config.toml
n_kv_head = 2
head_dim = 64
rope_base = 222000.0
tie_embeddings = true
parallel_block = false
init_std_o = 0.0431
lr = 0.000967
lr_mult_qkv = 0.4
doc_mask = true
train_tokens = 250400000
Each number is 128 + 32 x the weight over its row's rms, rounded and kept within 0 to 255. Layers, rows and columns count from 0. The size above them is the row's rms in percent of the matrix's.

# layer 5 MLP up, 640x160, rms 0.0851, rows 254-338, columns 80-159
size [ 95 104 101  95 106 103  99  94 101 101  92 102 102 113  92  98 100  94 114  95  92  97 107 109 112  97 108 100  93  87  96  94 101  97  97 113 103 105 101 112 110  98  99 101 104  97 100 101  96 100 100 102 111 103  97 102  95 109 100 105  85  89 100 100  87  93  97  92  90 119 107  94  94 103 100 105 108 107  98 102 100 103  88  98  96]
[[148 143 117 152 105 141 110 153  85  64 153 111 192 136 105 112 151 141 111 166 175 104  60 111 194 101 129 194 112 160 222 109 152 123 144 161 174 103  84 135 148 109 131 154 137 107  89 182 104 127 123 105 133 102 123  92 126 112  32 139 118 100  77 148 140 194  93 135 105 152 116 124 122 125 116  66 167 147 105 153]
 [164 112 159 139 133  98  91 186 100 118 124  63 123 121 103 125 176  90 120  78  85 181 101 153 124  76 118 137 107 141 154  15 112  95 142 147  97 130 137 119 175 144 156 117 134 156 101 169 134 100  62  95 132 116 129 117 158 127  72 129 126 121 128 176  97 151 123  90 158 100 113 110 127  88 180 129  71 137 170 154]
 [167 173 149 152 119 123 103  88 172  90 105  96 182 109 124 143  86 151 153  65 128 158 120 185  90 157 108 144 107 118 123 131 107 102 102 140  86  84  86 161 104 155 189 153  85  73 120 151 133 181 125 124 103 195 175 173 150 111 122  58 165 103 174  97 175 171  94 133 135 146 122 155 197 172 117 136 131 161 144 118]
 [100 117  92 156 142  87 136 112 106 117  79 144  94  67 155 127 123 164  56 116  67 121 114 125 120 185  57 120 128 112 148 102 130 149 151 115 118 109 117 146 116 120 173 107  91 100  92 103 140 175 135 100 135 164  53 143  65 105 116 166 133 138 110 189  84 184 138  55 137 130 180 125 160  70 135 139 134  96  95 148]
 [110 117 143 141 103 152 114 101 149  72 155 168  79 130  91  88 124 134 106  69  89  70 184 148 124 117 126 153 153 122 215 133 106 121 127 193 126 150  65  93 155 117 148  81 104 140 114 150 130 194 185  99 110 127 151 178 127 161 148 138 170  72 107 202 121 127 143 111 121 105 152 191 123 107 165 184 161 148  88 123]
 [162  76 145 191 116  99 116 109  89  77  92 116  76 140  91 151 133 102  87 128 111  69  39 115 107  84 122 158 101 149  90 119  99  92 148 136 168 134 114 201 102 128 161 126 180 112 122 134 155  47 121 168  64 171 156 186 183 155 140 103  97 111 171 118 108 151 140 150 110 161  90 126 142  77 108  95 105 140 108 122]
 [ 78 144 104 114 127 132 171 140 117  99 110 112 174 106 173 178 177 161 132 165 118  64 142 158 116 114  83  97 130 140 164 156 142 118 145 176 107 138  71 169 130 154 131 102 150 124 139 105 138 175 131 145 113 114 110 158 145 196 160  61 122 116 148 131  94  77 132  96 111  83 196 131 158 129 114  99 119 165 108 181]
 [103  66 120 121 147 155 166 138 101 127 149 140 137 117 153 124 136 159 138  86 152  97 101 146  54 117 161 194  76  82 138 134 122  99 133 181 146 165 157 148 107 102 134  92 133  95  64 162 107 107 129 115 166 193 140 210 174 175  96  99 149  64 109 100 150 107 179  93 158 134 111 109 150  71 112 154 174 113 106 152]
 [166  98  74 149 129  11 158 117 140 139 149 145 157 152 172 108 146 108 137 123 135 114 113 114 137  91 128 132 171 134 163 111  64 166 108 116 166 151 144 144 185  96 144 125 147 108 104 143 115 149  93 183 133 123 149 171 123  97 115 124  99 114 115 181 167 109 123  97 133 122 148 127  79 113 140  91 117 163 165 136]
 [175 120 108 134 168 181  96 150 111 104 103 177 143 149 152 149 156 154 121 117 140  98  73 140 133 181 161 158 118 142 129 120 186 127  62 146 138 110  91  88 116 167 112  86 175 122 140 125 154 124 128 111 145 133  60 193 163 153 137  97 158 149 106 108 159 117 115 120 120 195 165 193 161 172 114  98 126  87 121 112]
 [163 168  99 159 152 161 214 170 132  70 135  84 137 182 124 145 141 149  89 169  95 149 179 108 152  93 119 160 102  98 107 138 120 153 101 189 127  94  80 170 111  93 148 139 122 155  65 132 104 177 140  70 161 134 104 126 130 134 120 142 101  77 157 149 132 150 106 133 157 169 122 146 119 139 166 156  93  95  61 102]
 [106 110 123 151 146  45 123 106 160 125 132  93 105 104 164 147  88 164 145 178 130 158  74 201 105 113  96 106  82 113 170 107  90  84 125 172 158  84 141 124 159 126 113 144 110 122 136 140 144 137 110 178  88 196  85 120 142 141  63 157 139 103 165 118 146 103 117  90  98 160 147 130  96 125 109 115 118 120 136 117]
 [106 169 131 131 134 133 106 140 148 116  95 130 152 113 120 156 213 164 122 130 126 154 135 152 120 109 142 167  83 152 182 146  97 149  62 128  93 110  84 110 194 105 129 156 202 145 115 139 126 115 138 196 133 132  59 130 107 136  91  84 132 112 128 163 138 153  83 102  94 149 136 188  94 103  97 116 140  98 147 119]
 [ 92  96 119 163 114 169  91 157 145 147  99  74 188 142 136 139 115 149 118 171 132 110 170 126 118 143 118 154 137 180 158 136  86 166  87 138 129 105 105 205 175 106 136 102 140 126 171 130 164 148 152 152 135 133 193 141 121 118 120 169 160  83 146 146 130 115 147 123  74 130 163 170 182  96 133 137  98 202 148  80]
 [ 98 144 104  94 111  88 167 122 123 125 141 124 168 163 136 138 203 104 149 126  55  73 184 119 144  95 103  89 186  84 148 150 215 111 109 130  94  96  96 155 133 144 159 121  88 194 141 183  81 144 123 164 131  78 146  97 134 154 138 152 140  40 152 105 131 147  77 111 140 129 145  98 123 175 111 126  74  82 126 166]
 [ 73 116 134 165 165  37 129 178 164 127 169  97 144 112 129 148 171 162 139  93  85 146 192 127 169 151  90 136  99 147  84 110 219 109 115 143 170 154 134 139 106 137  92  78 151 145 101 182 164 186  87 114 108 185  83 174 101 135 140 129 159 102 199 151 173 125 162 112  71 151 142  88 188 131 152 100 122 155 201 158]
 [150 107 123 170 107 103 161 137  91 151 121 167 101  60 189 160 107  58  95 142 156  95 167 116 125 168 120 115 140 140  66 113 101 134 145 134 126 164 111 112  89 161 130 134 155  66 118 166  97  64 152 143 113 160 163 139 157 132  69 149 193 136 119 124 156 119 135 103 112  91  96 100 104 147  79 197  46 156 124  88]
 [134  76 213 134 157 143 138 127  86 169 176 120 121 152 133 108 176 185 101 106  97 115 108 166 106 104 119 118 147 122  86  74 131 105 115 138 134 144 152 124 135 126 125  89 130 140  48 138 145 146 136 173 151 111 110 169  98 182 214  30 127 131 156 126 166 174 103 115 169 106 146 142 119 162  92 121 148 161 147 117]
 [147 106 125 168 121  79 176  73 200  93 150  69 107  70 136  96 157 119 138 126  81 142 141 191  59 109 121 153 112 124 148 125 183 116 103 142 168 148 151 150 130 135 121 139 165 125 164 167 170  97 182 128  83 165  67 114  95 120 125 124 117  79 151 121 132 136 122 123 111 149 107 138 142 158 103 136 115  86 160 186]
 [ 70  98 159 172 138 125 189 129 197  71 120  70 124  73  84 123 102 113  81 129 114  70 123 183 163  76  82 121 167 116  94 135 156 167  90 115 121  54  53 123 117 151 150 147 100 120 170 102 143 113 104 152 141 183 168 159 162 136 126  40 125 116 111 148 114 117  89  89  90 112 129 115 115  86 155 119 154 155 136 125]
 [123  91 135 146 151 129  94 135 171 132 144 173 109 111 142  71 165 116 174 102 131 135 135 174 126 109 136 115  98 118 172 155 123  77 125  84 204 110  69 176 101  91 121 117 149 111 126 138 145  97 151 124 132 123 153 154 110 103 107 153 116 128 166 209 116 126 155 100 119  96 130 118 110 141 166 156 141  72 142  93]
 [148  81 118 146 114 121 127 117 173  74 144 122  99 130 109  98  77 155 148  66 124 108 120 157  86 130 166 126 186  94  75 151 133 157 114 146 205 107 156  92 171  46 112 127 145 154 113 147 112 106 146 136 120 119 109 130 136 133 173 161  91 117 104 134 174 161 128 102  75 121 182  88  87 164 141 129 146 126 164 121]
 [ 84  63  81 150 107 174 136 134 156 131 142  91 164 112 159 103 129 134 165  90 131 179  85 195 113 188 124 109  78 162  69 147 137 108  91 132 183 131  91 125 173 139  81  83 192 144 164 128 113  56 103  90  83 201 140 118 137 127  80 137 121 141 112 161 110 145 137 119  96 171 115 169 126 113 146 106 107 141 144 117]
 [102 104 108 144 113 148 161 152  91  70  91 174 101  64  89 159 170 141 149 170 119  72 142 108 164 162 111 140 144 160  90 159 103 224  91  99 159 151  89 139 162 128 118 124 110 122 114 154 185 140 131 159  85  71 110 135 134 194 105 160 160 118 112 117 205  75 179 107 104 143 146 117 164 110 129 152 124 156 143 119]
 [160 152 154 174  86  29 122 103 180 108 120 173 101 119 156 111  92 118 162 130 124 152 109  85 131  94 158 168 146 182 105  54 126  80 103 186 134  71 111 104 132 122 130 160 114 111 210 178 142 122 142 190 111 165 123 137 196 124 116 130 103 120 140 132 147 205 130  82  97 110 132 130  58 129 124 147 158 125 123 116]
 [101 144 123 145 160 111 101 184 154 133 108  91 164 164 144 120 118  97 164 117  73 134 166  99 180 131 123 157  82 177 156 101  98 106 108 158 193 146 118 105 159 101 117 140 185 136 125 225 146 124  87 176 100 118 126 122 145 125 141 154  98 101 128 103 125 171  95  88 137 120  85 134 127 139 143 146 130 214 171 157]
 [122  33 118 168 109  69 133 133 131 115 162 166 135 133 127 119 121  98  99 109 127 160 131 131 115 177 142 109 130 171 105  59 134  90 145 139 136 144 135 116 148 163 185 128 124 112 109 153 146  83 107  98  81 164  87 225 147 181 155 156 142 110 163 116 174 147 117  94 124 127 128 152  98  64 155  72  85 104 127  90]
 [195  96 112 116 149 116 161 146 124 116 108 122 110 141 101 148 143  82 146  71 172 110 134  95 242 115 120  86 110 140 150  74  94 122 139 139 132  54 130 137 136 110  98 104 106 137  76 167 134 112 159 122 123 152 160 165 175  93 107 176 114  99  93 127 109 106 133  49  88  41 149 169 108 124 104 180 137 151 119 134]
 [183 109  91 162 113 114 134  58 116 107 139 155 119 146  86 177 148 141  70  96 158 120 161 174 215 132 141 126  93 141 118 130 173 162 105 163 157  93 176 146  95  95 124 107 156 175 112 150 148  96 137 103 143 185 170 111 148 139 110 168 175  94 154 109  88 119 118 163 120 144 145 120 135 105 107 138 120  72 173 103]
 [143 146 138 137 126 119 132 131  90 101 144 113 156 120 115 138 114 108 106 171 139  93  44 195 135 117 113 162 132 192 151  56 148 126  44 129 114 168  96 135 107  96 200 103 124 177 127  81 121 190 144 169 102 124 107 130 121 173  69 170 103 124 187 117 154 125 139  81 126 132 170 123 114 192  84 175 148  92 204 148]
 [158  84 119 153 149 160 134 108  46 120 184 112 102 117 127 112  87 164 129 138 137 100 129  98 123 162 133 127 114 131 109 129 151 127 132 177  92 170 143 198 127 163 148  95 107 164  88 132 106 102 169 108 154  93  56 143 158 149 143 105  99  82 157 161 207 198 139 135 108 188 119 109 147 208  97 133  48  73 152 153]
 [117 125 130 135 102 120 109 152  95  81 117  50 110 149 164 117 116 176 162  95  97 105  82 127 118 145 122 124 155 123 116 113  93 108 115 155 114 135  91 111 103 142 213 135 126 108 110 164 141 185 163 102 122 146  99 160 146 133  69  98  99 148 130 125 150 139 103 129 104 144 172 142 145 197  84 155 198 109 129 179]
 [216 155 162 162  75 123  92 142  94 121 120 117  95 112 171 152 139 142 141  98 113 158 122 135  84 130 120 150  93 101 105 101 142  92  95 124 119 155 131 126 120 156 102 183 126 175 166 183  82  74 113 158   7 134 150 156 174 134 126 118 137 114 134 108 201 111 154  87 134 150 157 137 157 157 112 158 101 119 137 171]
 [102 130 137 123 185  81 133 175 145 162 220 131 137  68 159 143 144 135  76 104 127  94 162 187 192 137 140 108 146 177 101  46 194 176  84 104  94 123 135 111 142 156 162 122 155 154  81 117 210 121  87 108 108 165  82 147 159 138 128 139 140 114 211 131 135 166 132 129 109 132  81 130 154 164 111  99  83 107 145 131]
 [125 116 226 133 130 123 153 139 168 150 158  91 104 132 142 166 177 104 114 140  29 145 162 155 101  95 112 144 157 112 116 125 170 140 106 131 103  78 107  67 125 162 133 145 124 121 172 130 131 168  98 133 129 141 148 121  84 114 143  72 175 125 134 180 120 103 129 138 140  93 118 109 161 142 130 145  87 208 117 162]
 [147 161 113 121  95 140 147 122 105 122 201 143 120  68 139 113 128  88  83 114 154 105  71 125 135 168 146 107  78 128 183 100 160 110  79 134 100 115  66 174 123 118 163 104 161 168  90 170 169 129 138  91 119 104 145 148 119 121  86  88 111  98 138 187 146 153  95 113 113 107  78  82 158  95 111 104 133  96 142  85]
 [175  82 103 163  82 113 165 149 134 114 160 167 154 179 153 138 146 117 141  63 131  94  66 127 177 211  85  82 159 107 164 128 142  99 121 143 185 167 124 158 198 144 130 122 101  78  98 150 138  76 117 179 108  96 127 147 132 118 182  98 159 132 123 152 131 139 104 114 114 128 173 124 118  94  96 189 140  98 104 169]
 [108 102 122 136 123 114 167 123 179 184 129 164 138  15 163 104 173 154 123  40 145 149 126  77 151  85 109 160  86 134 148  88 135  71  60 110  86 140 105 141  82 107 133  86 102 118  59 110 100 158 113 142 107 141 122 150 122 132  80 125 205  88  94 129 137 142 141 130 149 197 112  94 109 143  77 171 100 137 175 143]
 [127 142 147 167 109 124 138 152  91 165 139 112 149  87  96 111 169  84  82 104  71 121 117 101 116  89 144 192 117 132 182 100 122 150 133 130 117 131 117 113 176 123 109 119 161 122 124  94 177 189 146 102  78  81 178 164 100 172 118 173  97  81 128 167 179 167 166 123 172  85 141 179 107 128 137  78 141 185 107  93]
 [146 114  92 146 145  91 123 119 140  67 120 116 107  99 172 119  89 175 118 107 170 141 123 159 142  99 100 160 116 111 112 159 110 156  85 150 151 104  88 126 170 113 112  90 168  91 137 173  82 156 143 135 124 135  63 142 148 138  28 145 197 126 105 121 142 133 141 124  88 187 141 178 158 131  98  81 122 135 186 180]
 [154  79 117 186 109 124 176 129 143 119 157 173 179 134 108 117 188  77  88  96 100  85 115 148 128 201 136 127 129 134 114 132 171 133 112 133 200 148 171 235 158  25 178  35 112 125  92 153 135 166  73 101 138 121 151 189 154 146 125 139  79  65 109 146 180 187 117 141 150 107 148 149 108 105 105 163 140  79 102 118]
 [166 137 177 111  86 121 131  93 127 135 112 170 139  86 142 129 136  81 133  81 127 179  99 131  99  81 123 152 148 155 110  85 117  86  86 135  89  99 102  91 137 105 110 159 121 207 179  98 139 116  75 155 102 131 146 129 200 118  76  74 109  56 124 106 137  90 154  84 126  91 117 118 146 105 119 118 134 186 148  87]
 [130 129 114 129 119 106 197 118 147 106 183  90 108 155 210 120 161 122 140 113  88 119 150 155 109 177 109 156 156 101 185  91 155 169 110 152 112 135 127 208 147 182 133 111 168 133 119 105 124  92 126  80  97 134 138 186 162 174 147 124 128 130  94 129 113 159  75 138  86 224 185 110 117 116  97 171 112 128 150 161]
 [196 104 162 179  79 119 153 107 133 166  87 155 155 154  88 166  72 148 106  95 122  76 111 130 136 127  96  88  49 185 141 136 172  96 147 184 122  93 167 118 156 130 153 144 114  89 107 190  70 137 177 122 138 148 131 144 119 141  70  98 114  75 210 114 150  99 118 108 133 117 154 132 151 155 125 114 123 166 172 179]
 [182  89 162 129 110 147 105 144 107  74 106 112  87 114  85 117 155  99 128  71 143 137  83 197 139 100  97 133  65 163 167 126 186 115 114 121 108  96 114 114 184 129 104 129 122 110 108 179 174  64 121 136 130 155  97 118 111 133 124 200 152 126 129 131 166  99 135  90 108 165 203 155 101 135 106 118 134 123 114 148]
 [152 121 142 162 148 109 136 143  48 115 170  91  64  72 117 112 184 129  96  78 123  52 166 148 108 131 171 119 158 178 129 123 159 120 161 125 136 130 148 137 160 157 115  98 121 167 102 178 164 139 120 151  77  98 127 174 117 146  14  88 136 145  81 119 115 110 113 137 127 154 119 156 128 147 159  98 112 163 113 110]
 [152 124 161 175 142 127 111 100 105 152 107 165 175 134 173 107  87 105 110 138 145  59 119 179 153 154 146 160 150 111 171 139 181 124 108 120  70 166 114 116 157  80  93 113 138 156  92 188 157  67 138 138 105 122  84 146 167 193 157 179  90  79 116 113 134 154  55  96 163 162 121  90 134 168 104 190 173 184 120 121]
 [104 126 115 156 142 119 134 105  78 148 136 107  76 109 155 133 128 100 156 105 137 131 146 109 174 128 106 120  95 126 206  56 158 177 115 145 145  87 109 106 135 139  89 120 151 161 140 155 128  73 107 137  68 142 187 161 150 107 133  92 139 124 166 155  90 138 140 142 147 142 147 154 174 115 136 177 102 127 154  95]
 [130  99 126 123 118 112 167 109  75 112 174 101 104 120 102 126  84 118 149 114 126  65  61 222 189 125 162 184 159 161 142 149 158 137 168 149 103  71 148 149 157 125 177 153 136  78 120 124 116  57 126  95  62 139  99  97 117 152  91 137 164 132 121 152 167 165 146 111 114  61 147 102  88 144  88 159 178 124 122 154]
 [178 114 133 104 106 169 114 112 115 102 160 151 131 125 103 107 100 154 204  67  63 150 100 140 102  83 109 148  92 125 190  98 122 184 110 154  80  66 135 117 160 113 176 134 114 143 122 146  76 204 100 115 132 139 145 112 121 213  91 122  69  86 175 135 128 122  69  58 120 160 188 141 176 173 155 145 101 161 167 139]
 [108 105 103 131 154 140 136 178 166 119 150 152 135 133 163 102 155 140 117 137 142 152 154 135 139 121 121 141  97 194 125 150 157 104 152 103 173  57 113 115 160 107 117 146 147 163 104 139 177 165 103 130 178 154  49 166 103 128 146 151 176 100 124 125 170 145 148  80 122 255  74 116 161 119 127 142 129  79 168 174]
 [131  98 144 133 130 109  90  70 175 118 106 191  68  93 116 137  76 113 205 111  54 178 133 193  81  64 148 201 188 188 141 106 159 119 127 127 156 133  63 167 121 153 171 144  86 102 162 143 187 153  84 128 122 177 120 144 132  96 137 120  88 121 144 129 102 147 103 119  79 165 114 100 125  83 157 163 123  97 142 144]
 [184  97 128 145 125  92  93 112 134 101  90 146 215 114 127  74 100 197 107  65 117 141  70  99 141 107 163 108 100 161 143 148  69 132 124 133 135  99 100  92 106 115 139  84 149 149  96 108 133  44 127 153  85 102  85 143 123 146 111 117 146 121 170 148 119 121  89 137 133 148 111 127  39 129 133 163 142  88 105 147]
 [132  99  93 136  75 148 118 161 111 115 183  96 156 172 121 106 141 125 141 156 124  38  85 129  92  86 123 125 149 142 168  44 130 104 103 119 141 161 148 165  72 118 151  91 151 107 148 106 190 106 139 136  83  89 134 110 130 157 161 111  82  70 170 145 114 108 133 107 129  91  99 118 124 159 149 186  33  89 142 171]
 [162 160 107 156 125 164 180 160 112 133 181 112 118  95 143 169 146 145 180 116 127 111  99 146 147 155 123 147 101  88 148 108 143  96 108 122 134 148 161 190 106 142 134 115 105 117 155 112  96 153 149 124 125 103 108 100 151 178 123 118 143  62 139 143 110 106 102 118 118 103 163 106 174  57 131 141  69 143  80 199]
 [151 116 177 123 126 136 177 157 130 135 135  80 121 126  91 154 175 143 127  69  77  71 100  87 118 123 123 166  72 179 123  83 149 115 101 122 128  89 137 197 112  76 174 131 107 129 144  90 131 122 188 157 155 105  97 177 140 147  92 177 102 144 143 131  82 131 114  72 120 114 169 158 146 111 124 126 157 109 133  97]
 [136  74 103 187 143 183 176 169 162 128 161  73 107  83 126 166 168 148 172 131 105 124 142 140 104 120  98 163 124 151 118  91 107 122 136 123 179 161 147 142 197 175 125 117 117 165 126 109  92 109  81  93 175  80 134 125 101  81 105 149 184 127 112 131 159 151  92 115  72 150  94 150  88 148 134 123 155 147 168  83]
 [132 121 106 149 160  83 197 143 102 122 189 113  96 104 113 122 150 150 136  99 130  37 152 102 111  93 109 120  54 140  86  37 101 176 117 111 204 164 125 166 122 109 134 122 161 149 105 160 155 125 140 194 102 143  85 145 116 170 131 121 114 148 130 173 126 158 140 129 100  99 114 142 114 137 102 129  55  70 154 127]
 [102 145 159 167  94 155 140 119 117 111 198 108 106  94 133 129 111 130 108 122  91 127 109  87 150 138  77 126 105 121 161  64 124 125 103 147 107 134 100 138 154 107 147 112 112 147  58 109 135 197  88 134 153  92  78 180 108  76 164 106 153 176 120 204 110 160 150 102 145 169 111  81 176 125 120 148  78  86 124 158]
 [118  90 129 122 100  92 113 146 113 120 160 149  98 115 152 131 123 112 156 106 108 164 127 156  87 195 126 112 126 203 151 105 143 136 125 194 132 103 146  99 233  88 159 125 109 145 121 160 112 105 136 141 106 124 105 150 107 164 128 123 136  89 174 117 143 174  95 150 103 214 179 203 126  90 163 123 176 123 183  93]
 [113 104 116 210  74 146 147 104  97 133 130 121 154 154 147 104 125 152 162 104  83 115 161  87  79 194 121  91 160 167 167 170 130  99 135 118 163 144  84 169 123  61 117 107 110 102  67 171 128  77  97 102  25 127  65 145 111 106 144 142 121 149 133 152 151 133  95 150 146 120 120 145  46 122 153 198 173  93 193 174]
 [147 151 188 118 170  96 132 138 127 191  98 164 150  69 159 115  88 131 148 129 128  93 185 113 102 176 104  94 156 113 130 116 154 114 143 116 122 154  54 116  88 124 160 119 160 145  74 161 124 173 198  75 152 103 155 110 126 179 100 114  89 155 135 156 126 125 180 127 132 115 118 129 138  99 134 126 153 202 144  85]
 [149 141 142 161  83 118 167 124 165 150 148 119 162 118 118 179  64 114  60 100  88 160  85 103  93 138 151 118  95 198  98 143 148 139 122 156 183  84 130 139 136  92 103 163  92 120  96 131 116 147  85 172 105  64 146 161 150 110 116 159 116 148 161 125 206 126 110  83 121 118 114 104 105 176 115 125 140 102 201 160]
 [105 180  95 165  99 180 147 149 143 152 160  71  69 116 173 176 172 145 224  85 136 151 166  86  90 143  94 117 193 150 155 171 103 114 102 140 141 107 162 136 162 148  85 110 141 186 115 150 123 131 103 103 165 100 138 161 139 146 111  93 173 142 129 118 170  96  63 124 114 151 117 178 109 187 147  75 167  52 148  88]
 [142 125 102 138  73 174 146 141 151 113  92 119 150 145 120 104 161 137 161 106 126 149 134 164 159 112 119 175  84 177 103 139 197 171 139 136 120 118  65 221 114 119 147 139 142  98 138 139  86 180 128 106 104  84 116  89  76 134 109  92 157  90  98 143 141 152 165 148 119 136 120 115 130 155 124 135 140  92 122 114]
 [109 119 114 141 144 125 188 111  69 176 149 162  85 111 160 132 145 162 158 135  82 174 113 108 110 124 158 111 119 124 129 130  80 148  75 144 123 151 144 126 151 110 137 106 106  93  46  79 127 160  93 104 144 148 130 147 125 146 185 201  92 138 186  70 123 164  85 133 122 175 103 123 150 158 154 162 136  98  98 139]
 [126  69  83 139 142 159 149 141 114 100 104  87 184 111 151 149 137 155 123 131 130 118  97 132 101 130 146 166 158 107 148 129  80 177  94 200 161 108 151 132 136 152 140  94 128 175  99 128 166 166 113  75 148  87 137 121 147 141  92 121 154 132 122 176 109 107  62 136 124 130 150 207 149 115 138 191 119 186 130  95]
 [ 86  93  91 123 162  78 113 138  57 136 156 119 130 123 100 146 135 108 146 128 111 146  85 136 139 103 161 119 176 116 173 106 180 185 123 156 111 148 137 100 123 155  95 116 129 160 136 134 165 212 125 145 132 117 141 159 132 131  60 104 135  73 154  78 205 146 169 116  91 170 166 168 124  83 119 172 123 112 169 119]
 [ 94  98 108 154 155 147 155 157 178 114 186 114 110 134 146 151 150  91  54  78  96 140 104 178 130  65 140 195 110  85 147 123 139 137 129 127 107  88 141 202 111  97 100  93 144 101 185 149 127 150 115 100 171 142 134 134  94 150 137 171 108 140 138 185 158  97  70 152 101 171 101 155 186 104  87 136  80 133 183 150]
 [186  34  97 147 111 131 103 118 139 115 185 155 140 127 130 112 118 142 162 131 131 119 140 103  82 151 154 167 168 149  93 124 126  31 105 137 183 133 152 141 179 122 128 135 115  71 137 150 123  64  80 179 118 158  92 129 101 129 183  97 107 125 107 108 166 193 151 139 140 165 118 185  50 186 162 116  75 129  96 136]
 [129 111 197 131 129 121 181 156 130 180  72 102 137 153 109 117 202 183 119 102 141  70  82 106 145 113 133 141  91 188 156 165 140  71 103 141 148 150  68 155 142 101 132 140 130 180 144 116 126 164 146 142 183  99 110 155 142 142 121 113 129 101 162 111 115 198 145 115  81 170 156 186 157 152 163 118 122 124 183 141]
 [115 127 135 126 153 160 164 150 135 185  90 137 156 125 120 101 151 139 129 137  86 147  98 118 144  67 102  92 118 164 246 135  96 116 128 137 165 172  80 117 133  57 157  96 127 111 147  74 111 156  67  89  97 135 142 156 116 135 137  98 132 132 130 152 100 170 147  91  96  94 111 150 147 126 143 115 187 128 109 163]
 [216  91 149 152 142 146 111  84  90 100 203 134  88 152  97 193 159 175 136 189 167  87 119 135 157 152 135 143 110 198 105 154 162 134 120 157 172 124 182 194 166 119 165 142 127 163 111 138 106 130 149 128  90 154 144 145 112 111 151 153 128 130 162 141 165 139  81 146 122 175 108 135  65 151 126 151 145  82 141  99]
 [128  94 106 123 158 141  80 102 135 153 132 125 128 120 128 116 117 147  93 161 166 109 143 151 146 202 126 150 113 125 110 116 127  94 119 143 165 100 118 165  91  98 117 115 151  98 171 154 102 159  90 134 100 155 159 229 106 103 166 115 157 110  98 164 135 120 102 134  64 198 114 129 150 167 161  73  75 135 132  98]
 [124 116 177 129 104  94  92 169  76 192 126 107  90  61 167 148 184  82 127 127 105 172 130 171 164 140 122 152 107  97 107 139 164  91 100 142 117 150 129 127 207  92 135 133 113 164  31 145 159 237  87 153 125 120  93 133 125 150 122 165 190 154 121 115 146 119 137  53  94  85  69 166 120 153  97 112 166 118 122 113]
 [138  84 133 118 122 129 117 131 138  91 138 187 105  95 180 155 113  49 147 140  81 140 114 128 126  84 108 142  84 112 145 106 112 176 113 135 160 155 144  97 128 120 158 143 213 127  99 152 130  96 102 174  65 171  98 179 133 177 138  50 165  97 136 146 141 193  64 123 122 141 152 114 101  77  85 118 119 121 134 162]
 [104 129  30 175 112 130 141  93 133 121 106  80 108  49 199 126 105 113  78 138  90 113 151 121 145 161 157 184 149 126  75 116 138 118 106 136 170  58 141 162 150  91 101  83 113 123 173 107  89 122  96 136 120 125 114 175 151 148 110  99 151 133 124 161 167 145  96 168  75 155 153 136 120 125 118 105 184 189 150  75]
 [139 165 121 112 125  93 198 137 126 113 110 109 131 113 146 158 130 126  97 142 126  95 101 177 152 114 103 123  67 152 177  73 177 121 119 178 181  86 128 136 137 150  79 158 134 146 176 195 163 198  71 120 100 126 132 152 154  86 116 128 195 126 112 119 148 112 130 104  92 159 153 154 155 113  65  82  89 111 146 111]
 [174  83 105 159  91 166 137 104 102 115 142  99 128 126 156 167  96 175 153 128  99 123 163 204 207 118 117 108 106 132  91 141 183 167 161 178 120  89 112 110 149 153 112 104 139  94 136 120 128 204 118 136  95 113 156 139 122 110  74 132 117 137 163 123 143 107  60 110  53  86 187 159  97 195 141 105 107 104 130 141]
 [ 86  88  99 159 174  61 129  96 148 128 155 152  61 118  65 155 148 111  73 157 108  59 124 215 110 142 140 176  93 114  67 106 110 124 112 127 139  92 107 147 108  92 147 125 183 143  95 125 174 114 177 100 108  66 176 149 110  98 146 121 102 138 182 166 135 161 127 143 132 128 187 123 101 176 135 152 151 138 178 107]
 [ 98  68 115 181 101 135 116 161 137  68 165 118 209 128 111 187 129 126 166 128  99 112 120 148 109 192 152  95 126 179 132 144 144 153 111 156 165 143 147 141 211 170 158 104 161 133 118 119  89 117 163 195 109 112 116 165 112 171 122 111 125 113 131 139 209 108 114 108 144 147 126 148 189 201 141 113 128 140 151 121]
 [112 131 109 122 136 107  85 140  80 111 120 163  96 102 114 155 166 116  59 136 126 148 125 183  88  88 121 170 152 144 163 118 179 158  60 178  79  88  48 140 143 114 207  98 158 126 154 157 163 160  67 111  77 108 177  97 102 178 161 106 200 115 157 206 148 102  86 122  92 135 149 143 147 141 143 167 153  82 144 143]
 [112 140 155 151  71  57 149 138 153 124 148  90 158  97 158 145  96 183 132 117 169 119 222 166 149 136 141 119 187 111 150 144 129  82  99 203  97 139 101  99 121 166 118 130 128 138 147 119 102 133 163 169  90 130 166 187 161  72  95 115 112  79 158 148 152 127 141 160 102 130 162 122  70 167 140 166 146 108 130 133]
 [171  78 145 147 176 128 100 154 107 121 195 121 130  89  93 146 184 147 174 141  87 104  86 168 128 183 123 147 111 117 130 104 171 133 141 131 187 155 110 110 158  84 136 119 149 148 143 125 204 188 106 107 150  55 150 153 110 117 116  70 127 133 167  95 160 157  78 122  97 125 103 127 111  97 152 100 156 110 197 135]
 [165 151 121 109  96  86 112  79 140 103 181  83  81 129 104  99 142  92  96  92 127 100 119 119 121 217 130  79 119 145 106 108 114 173  91 172 140 146  83 176 118 131  96 119 115  96  91 113 106 157 147 172 125 114 122 155 149 127  96 163  95 110 164 153  99  69 101 113  72 131 169 134 166 147 121 124  97 169  96 187]]